Each number is 500 + 50 x the weight over its row's rms, rounded and kept within 0 to 999. Layers, rows and columns count from 0. Numbers have three digits each. The size before them is the row's rms in percent of the matrix's.

# v: layer 2 attention value, 256x224, rms 0.0519, rows 60-63, columns 0-223
# o: layer 2 attention output (transposed), 256x224, rms 0.0712, rows 60-63, columns 0-223
# q: layer 2 attention query, 256x224, rms 0.0466, rows 64-74, columns 0-223
# k: layer 2 attention key, 256x224, rms 0.0469, rows 64-73, columns 0-223
v60 098:478538624538607472403530483467560475508535485395516468517534442417515491449536527488462512447496519515421528516515454446430451462509409553420479470524454491566486493547582490528538463496544464447529509473571395606491463448546587539574544469431464405531628529625535552523476511533493603488537524427467540590477440542483559548442471468535501565491508548479391504486485426514497477492495386540514594481470507523603503542579515537520539525479566509522432505380495534538556526493572438535409461555437585554555454455505492447474486499593530493579486522551559567443430558553507539486538473414501515486471504426491406483502434545490522446456486484425442444448533525483524535455465
o60 100:488501418548491459482477451471475448606441478489468436557510678528461457480537547570569490516569562432579591500516493549441543458559448538508487439585427479541555602528425548455574460563532473573475519473566559491453412490544447488446405439448581539578487541406450442564473450552499463524427495538501469450502499476529599419369523503496456465514462551454487510524421474523444581588473561631502460417505446526492444509456543492498535494490510514497482575517446409479509472420456460524511507502533531508572474592556462491516417485616508443535548497480536488488432572466513534486488495513457437514533516600464429534460588574436489562500517542499492487457489422525502468495526
v61 093:548465455441451444516440513464572454528521449595405534509497589596517525497513496489484455488514454526551553487584464436481512543485411482545493569421480482551530563465513498573486522545458387596507530504453441496551563453484425470454596466569401492391510488558580495565531544545455427447477439509555539556454464481541445463474512498472520553550522542479464436535449527418596533506519524513499460351479448462490602497496554530519505523587498565452493490581405582526555400465580515565492554509528465456550603442557504626470538445507615552428548531523469469502484470487481517543461460430508589515531517538468594423465530479481475509495466484432425516497530414523429488452520
o61 100:462514457545444425500542439574508472493444528359511465496495508450535468516429507467576447458561463469522452463444510467578495540497479434516520494574509571506596627493464481448557562529447519587498597545529480525573516520567491479526593486541530490559570416422559543344511482472465462462493455463503543556438452473550560488548508536559473544571574506543488535490424436437470452500613470399540492568509482430438527433536557553509457472542488417608526458537463449404526521593549555571530468490499476391505473414416483532449485460534515480524544461462494399430491475537431515522557558426507541466530524507546389461575526465549496486517450474469540575507562503468492491506590
v62 090:566570411500496471575534530502540519396457455511545450480531539478467522508574508436450538515523519456513555364489482510484522505462586443493509441532534567554477450524445524483525513533485567564534513540502529482518550432492491533551556448456498425520493403558594498444555457400457485433565578613488464556564446417608497481473518525378464455465538501520502466456554480451448489531485479483398443499437612541440459436465424398520578464545472580464548541533503478526494508520483535399558508467440502458556557528608483405513449529533662473551519501478430495559538452539546580509452498465562437505486539602533503520488467484520544538556466571566441392489445485522501567525521
o62 089:509378580482438458466468488559520566472469507511511578484517476482415522471441556475544558494497484495492459450499473499504498516509498516522560490472526572459521517546542511450444462515563507522426524418531538492577485515440438446570473413466432559494551492536469464474455516533466511566416575500408495511540563407529515529457530594440477499503527435534558440477530456525572398499615545439499601592519494502492570419495390480468453450521479508547529458589591521507470392556510410444446537456475563485440377526593516470564499468575412530519503577471481514515558439464539419452673491506484520527425582493522553434523483568544468598562497568473437516435493583449487478484504
v63 099:593527450426546483466459596535486518521544469668513543497442449511598510406557558465454439531510495500553476486553517561530467369454545419488544516513486580415504496398420492460584496548451480557516527581620410478509543431482471494466503464434520498496457515475560458443544473542489556557409558521532455467519501500514578537594540548535451490493549555550497483568512581485515529570447494480502329452442526498529502484485525505445528497525508547479513501465580534426553507506420461493420575507489569537458442443531463430423574477477508521457421532471415472603459494561466472522445462483466504373538460442428481512576554539449522454498569556433516496476553525450544538505500
o63 095:549507505529473482541450529595477472493537493448531529518481427529483433486556525490491579541463472515529459507447385544461514416333562550587536516452488407445407472513482434487510456499518515621501547459577595512453540485536427485546438592487480504573503418499462447457554545423499460467449434425569480547493520523583524497572459531535516518611490497451481587442566564495513445531520533472423473475525479467581526548521463431490584460397452470509489525542542496518513496504532487413471534482491517440505378445516578494553456517440473446521453531542501474471570463474507448403559574497532455539643506516459520412564568530443594562497510494529465440461522526472544398591558
q64 040:516536638474436603426500530471462575379528532475487546541501399587532480413541610464516518545430501518446477554589542474534504514577517470548582599558451534525490475452487556462434500507519532550431590538429455485468537605521445579609415556449572428625485512442551449440498512592463473518514497524526542470492604450499527488463502537474557381565485563512412476475524503411393561499460473542493523557542577470493506497540509420482439427491491503463513502475418421428510398523468528560409495471480465509522454475444535584511536508463562514471487532480471529496482411548553487486580541510435477452470491557436454501481509444535464515487467539487452479548452494507438434499495
k64 044:519553450612550564546520444530477457491452436454470591489479419481470503483574426498431414474571509425419507513397547486536525490542542475450436547516485504562494514426552530617425627407494464434529504508430480460480495500511441435456552442541520473557512503537449514535517502514511462467364543453488476478532441515479416472585601517514489454569561438500521475508425468435530455479480484484513531425506478586470473557481452495498491503464414425463500574507539573445584418528503594524586511439511565445540600489489596520590510477478466488571577472434511453548392552467587490538470408542555542503513436471528476496481597491555476488564451399492561449509516584503529530514525
q65 035:539530502482529612457543454407478499446464552485505584471470568547501478468529603604429509560419557537517529554525456467524509486408432436512449583579418548560501496512471548551445419492463533468535493500479504498465515456546406512509427483540459464473420469507614406561481531491494437572412503456436493537535473476612554632536475642539552389554532527556499461530518528516507625453543465407511491494503541526544540553473417465444440433516473413505586533450464536484521430525569512501448507461538470522519483415520545491503432598453462499439519492469538476594454487559422430426494553550524519612453444475500489486447523484513449504480464517544524434539535496523495476472583
k65 040:511506452554450561551485532493531579475499520476563430529539491518572531519504528401411502614462532522585473425472478539453462452564465513417447546450499463534610489498568555489438524488412561479517545514450511495470455532399519479489498563535448405406501482451522455541525430512543438580569558616452512472511473472447602556564517537556563445550481487595435443434515449492523441487520616563440477382486557467466512513497483512541493499449463541477483524580560560558548467523574440546519529403546494519520564504516483523533514465548445376494490562509493478531443565528453440525414464504477457590363549509444444570493471476467480494442510410491466446491516396437547589524490
q66 035:533510432498535475514558470559524554625489464534463495487518511390484519514426415513502453490510494505482538475444450565507560474481453488461490456469566438555509615500611488506597514443433537491516443407574488446497599507477482552513465494487543486515468549429476570442506449505481499405529465514468418546492445567446402448570535383528379591444454450516556579552530513522510536470565502555550518454475427552422423429531463537543556470455464506580444556547529527533503589512560444513589468601429481473517504524511468527528444495506430483594539443472530504463580535557503428487532434474593493482470566479510539462565449573411533577523502517465491520481434627607464521491465
k66 041:550444543430547469522524584530499425463485459532412585507494470628525594462575560488534435466479508522475462416529528454508433544495553500502515525448574560459490556572532465486565482429491465523484551506457434472498503511580551547452594511529539564504444487536530533436482540460494465437520475458533490546475482479507517557362467457393516570438415530522486473508569531519563420564515444460440465556495474499615335418545518529464469548499504540620526564449480537529571550467568497489535564511454487473498450493477496440398535460466591528504467480542519460395478465457556490407442545507435391508589565496454524519445530537504498403553550550498483532445484590534395525463495
q67 033:559459524532532426649535526488524497564389447582417456481422530477450490485455500433503519530560516465528466481464489546470396532489480505494549421440544514476468496521492461432600487448517448559449528497424507494521472434490563498435597481499395566481561508531415517431506568483498577538604465551565471570489423530459481420417518494430414565446471594421465550557521522541510495570539404552417437540471469464569516454490530530541501520595525526566551476523419579508511515540440509442493506536505503537459542552577525438502546443552532546578482455535506477460577514487374483536481525408481464524578458531523528518436502534471545504493555449372461548489590504535462457392494
k67 041:450451512418535512456480545386462478460497461532574423495508576579492397561543583506464526480500477513519547552542549505530458556471609575520571489483389518552450521479490559558503554516574486579461464553640494563454511549527516595558417576526571566507535531537500486538524478417507477574526521435498483541394477508513503486463489528487611527518484562516523492512516532422447538458515523483495511466447408486502531438487450437479503586599531455492460510458445498422434486559476428438416500530462550601485541517467457525526586576513531547441424477569412466463414478534565536535498573486463479529570509453450453503455548466486583381484519503440504527533512502432394423440399
q68 032:523492481558516495577405534553515386491440477508600597471453516407523505520374458538493506437451514478556472522459521473517559462459500513441486468419513473491544407508487505500532550519484542468563485536445565438479502454545518516399514454399476445434507475504446549557488522401471522491537489458463520537484451486509470471519412460622496509489604520416471503443448483548498426516453523517409525498530549428417490513548499513478526494510430476541405505530516543581498585590524458496670519623431544424499443448496574505449557501437559430417397486496560404510480555553604490496508538598598535496431521489474526555445507476490512547483461455506500566517486543525616457520507
k68 038:567481479361451514454488573574468475578506502540473490540525534532493606452413473427504558547556453447525498430551459483509468543488518501536508460463464536564442643453474489434498409468458506476468433514470466471538569489490562474510518491438575515538394505479532530408421547476479524388519467557501504549493397491567589491520461483526497538487510546505565459463429509483525567523593398493501449547491472518501487444523463585484440513568530460472450561467538521607543479520411411521462572529484443362489481516611567493523533557461484585575411526526504506434454502435427642571503452564512493556445440518510488600461466535452535496539547486459477489519547415522473499501585
q69 040:558392605436463498457528458421424442538523482510510501478494564616511557519501516498577447523508468552471473504564542521510453591501506428589570522443556509458464557567431547433536426559478506575475476478502509468451544487477518556491463585565526545509517531506530501514497563447531490408567489535588482580512560446574518505464490520510582521535523572414504567449467620570510515520461472497536523558548437442527437505486516482361527482569585499627501514519482442533516532516471447502490452559520530506505447491477480380447500442463615553472414443468472448454461488526501527503462562586424427529586541474442499532412459485501547516397518537508468601505583518517544370452567
k69 047:486498509468468532484492587492472566474610509480527425502529469536493412500615595545486469522556537531423441429468525492497538502617532507443582582441474515444436462511555524476451493585519473561492541567473451561484469667484445514430477493527534414577531526434511421421501467432530475521507548474477558365469554544472496523449459591524560460590526489526519458521568403476483555488453404504543435503524582483476492475505478384448474447548431458428498521438489435442525538544517534539476570422500499481523503589545484436431509475512499458484512464544413545571439472538541615489509595504472492555516452445492514555594581491507498500401387482565494438490503498528473459512451
q70 046:480584490507487537477492475415461462367556518445521398522461410578533505513605584493441512563496575495546451508538514525609425460571476471504504526531394539477489461489540495500431499520521495465421519542486408503491494648510425464568532541511522510536527477487555396508481457581505456582489566491447515473530613423503447553422512589443606367598486561551511499435522484491422525480427496512446461486531578512447576554534539430497569445527456507403542528477533410429485453487492485577433426415544548521523579548444543497536550496506469526502565511427490550495463498471519513472534551505451518473532444526480438488514519514608492479465475413537484404492456426486512441478494
k70 049:505598374558588565547494421544441489492524521488559476401485486341419464595422366496486438460532499495539519589454501433536561492494473501453456459488478389501552467468557532521417580453469418422490519461596504597494543405485440523486531416530495443439460481463520459554428449558519574515466541498467532487500512494395492454601539540562485558486541506499486471534472431446525466469475470559537421474533531480511519494482508428520555523419467501518508488485496577460497498486594499503542506500502487444493565596550503568516534555435444460584510536473511541549488453519472454463601476517511542451425437491544449523551512434487523477537438433522502369466432541458480609468420
q71 040:485574539489489522419433492452551507415502515472504521575469532624546507384570587469489436564454507470440495504548574512556464550497499537589554538504392513364463513493450552509566504482531527477546516591546435455505503597523533534549539525391444453547460542408543455450547467544474422510526528488555556457440542488504550547452511555443536438525543606457481492434527493547484564530526563453496570579596497534452513509495432488442467463587531509476551529434521383570428384497498523594365469494494446494559530567458514469470560457503503537400506520483502518511451540440508497466509553549543511398483512556458520516467459518583488485501509524582538571582432523519491408550540
k71 047:438559440482471575473554495493483600406540468450606530507573456459454501525533494596441479536511606424513497535463518461547565508555557510509499476558510456464624428428485510452485589421550520488490547536483498574535477544467450498552543497503463529470510428412588395487444485492484438563399464458383508426510509425442527480554461504521488414609518456578478416432442486485483480545493436501531408554506530511510588536534466506499496507450352475444512497492462572434595434519428538537466526457540480473462532462501497508450487521450467430494554492478519509514496382513421510400515530495555535564471475461610383492575481509523514563508604484559528405518509516515458461468502
q72 031:469536452447506484475527546556472524455512496530379436525492475485482507519511511528453576493573511509542468437504490464500522496556503508408517516515464477521479325405495483456439478538393455454457472460505511537421594550525395510514408458520531488556443571444486405615484466515487525551534568586497475511563536460390452533491493447525432484555437581577508593526571467456513562501488608536522455512521558553524512548481493532540524465473444473414426498427592525505542606501552580473511547435412496481558467524556602523547524548373469497490471505480516456521486473389402405453547509473544448483507477572560509540427490532435400581472524434504463468460511473506469528448561
k72 037:478618532545501536548540506595507476509508516584442446538518434565494518488490466478454458505531486443549455458478493493502558436541468506470446422569463489582546510516584428630482496468556444558554566502577512579517381458507498498501536469514554496509427529505469535500576528465474512518503515508520428487507434471412522354410443502552386516530544555488527617465512466532521481523496496450464566445531423518533415426542530542560501505491561474466481485455515643543502531480492420443503494560472534488523415438454509478571640434544456497479463496485532482507510601495573464516480585527554483627389409557492534546470473470508530509448393538408501546420489529570478485477569
q73 032:500515482511585523515523468583498457437524491519477512553536495389503460562480487614447453583502519451542524453481575464432555433506479383498400451559508533522555514512504514486496569503549498508523495500526444481440498452508419484469524456582515472552471530468572487521495584489522425551407531565456481466531526415556516533551453475481509571448604508519507410619497420423500442424428563483435529399447517471462506578495528466405459526469438491414488501424480570444553482546552529508639541443414505493495547451515487535482531531552435497495605450525457456516533435507595488486473476481536468529511442525602501557453469545424546534596492483430477423398570408460575559439550
k73 038:568573498503564440540562563502430543603487490471463568449489452550512490412508470469553430506505515515596497572526503484471506503449491557483396478457622469528578546566608485480436509441513420544574422423487525462532463432499584517553438519618474514538456497484486517493418466603552485536456502501431434478491461580496477538549536494428396586356579437567428489528535470598470457500475490425429498524472519541511483457472499539589501584542517499471609452500569531595520488504456371455475548449415550531486554521471477470496523456446489463492464465489503492504516498550480443471462540405540538484554424626525550539493506453511454565537468549498560550501574470452507446503477
q74 029:516539532450469454484519449495507529508568483504592473664530448538494460481519461426567478452497462469543519406533543538526478523482588555480448441611520472493480521582556425469384456476573541438504432434502498516471466521520527453593505562473484480536432533515469497513455509512494432545585530463402518442521604541447478523468551504538437487446431504530563491474486434443430554423470483512562546490541502518447474549522547501554465466516510447432458608545394536440549411543471529451524461503569443468585612586539485585447538460496506440592537526509484438403533470464427407498487520410509538564419493540468515539526466465450508577422485481491541517432548559443394560574441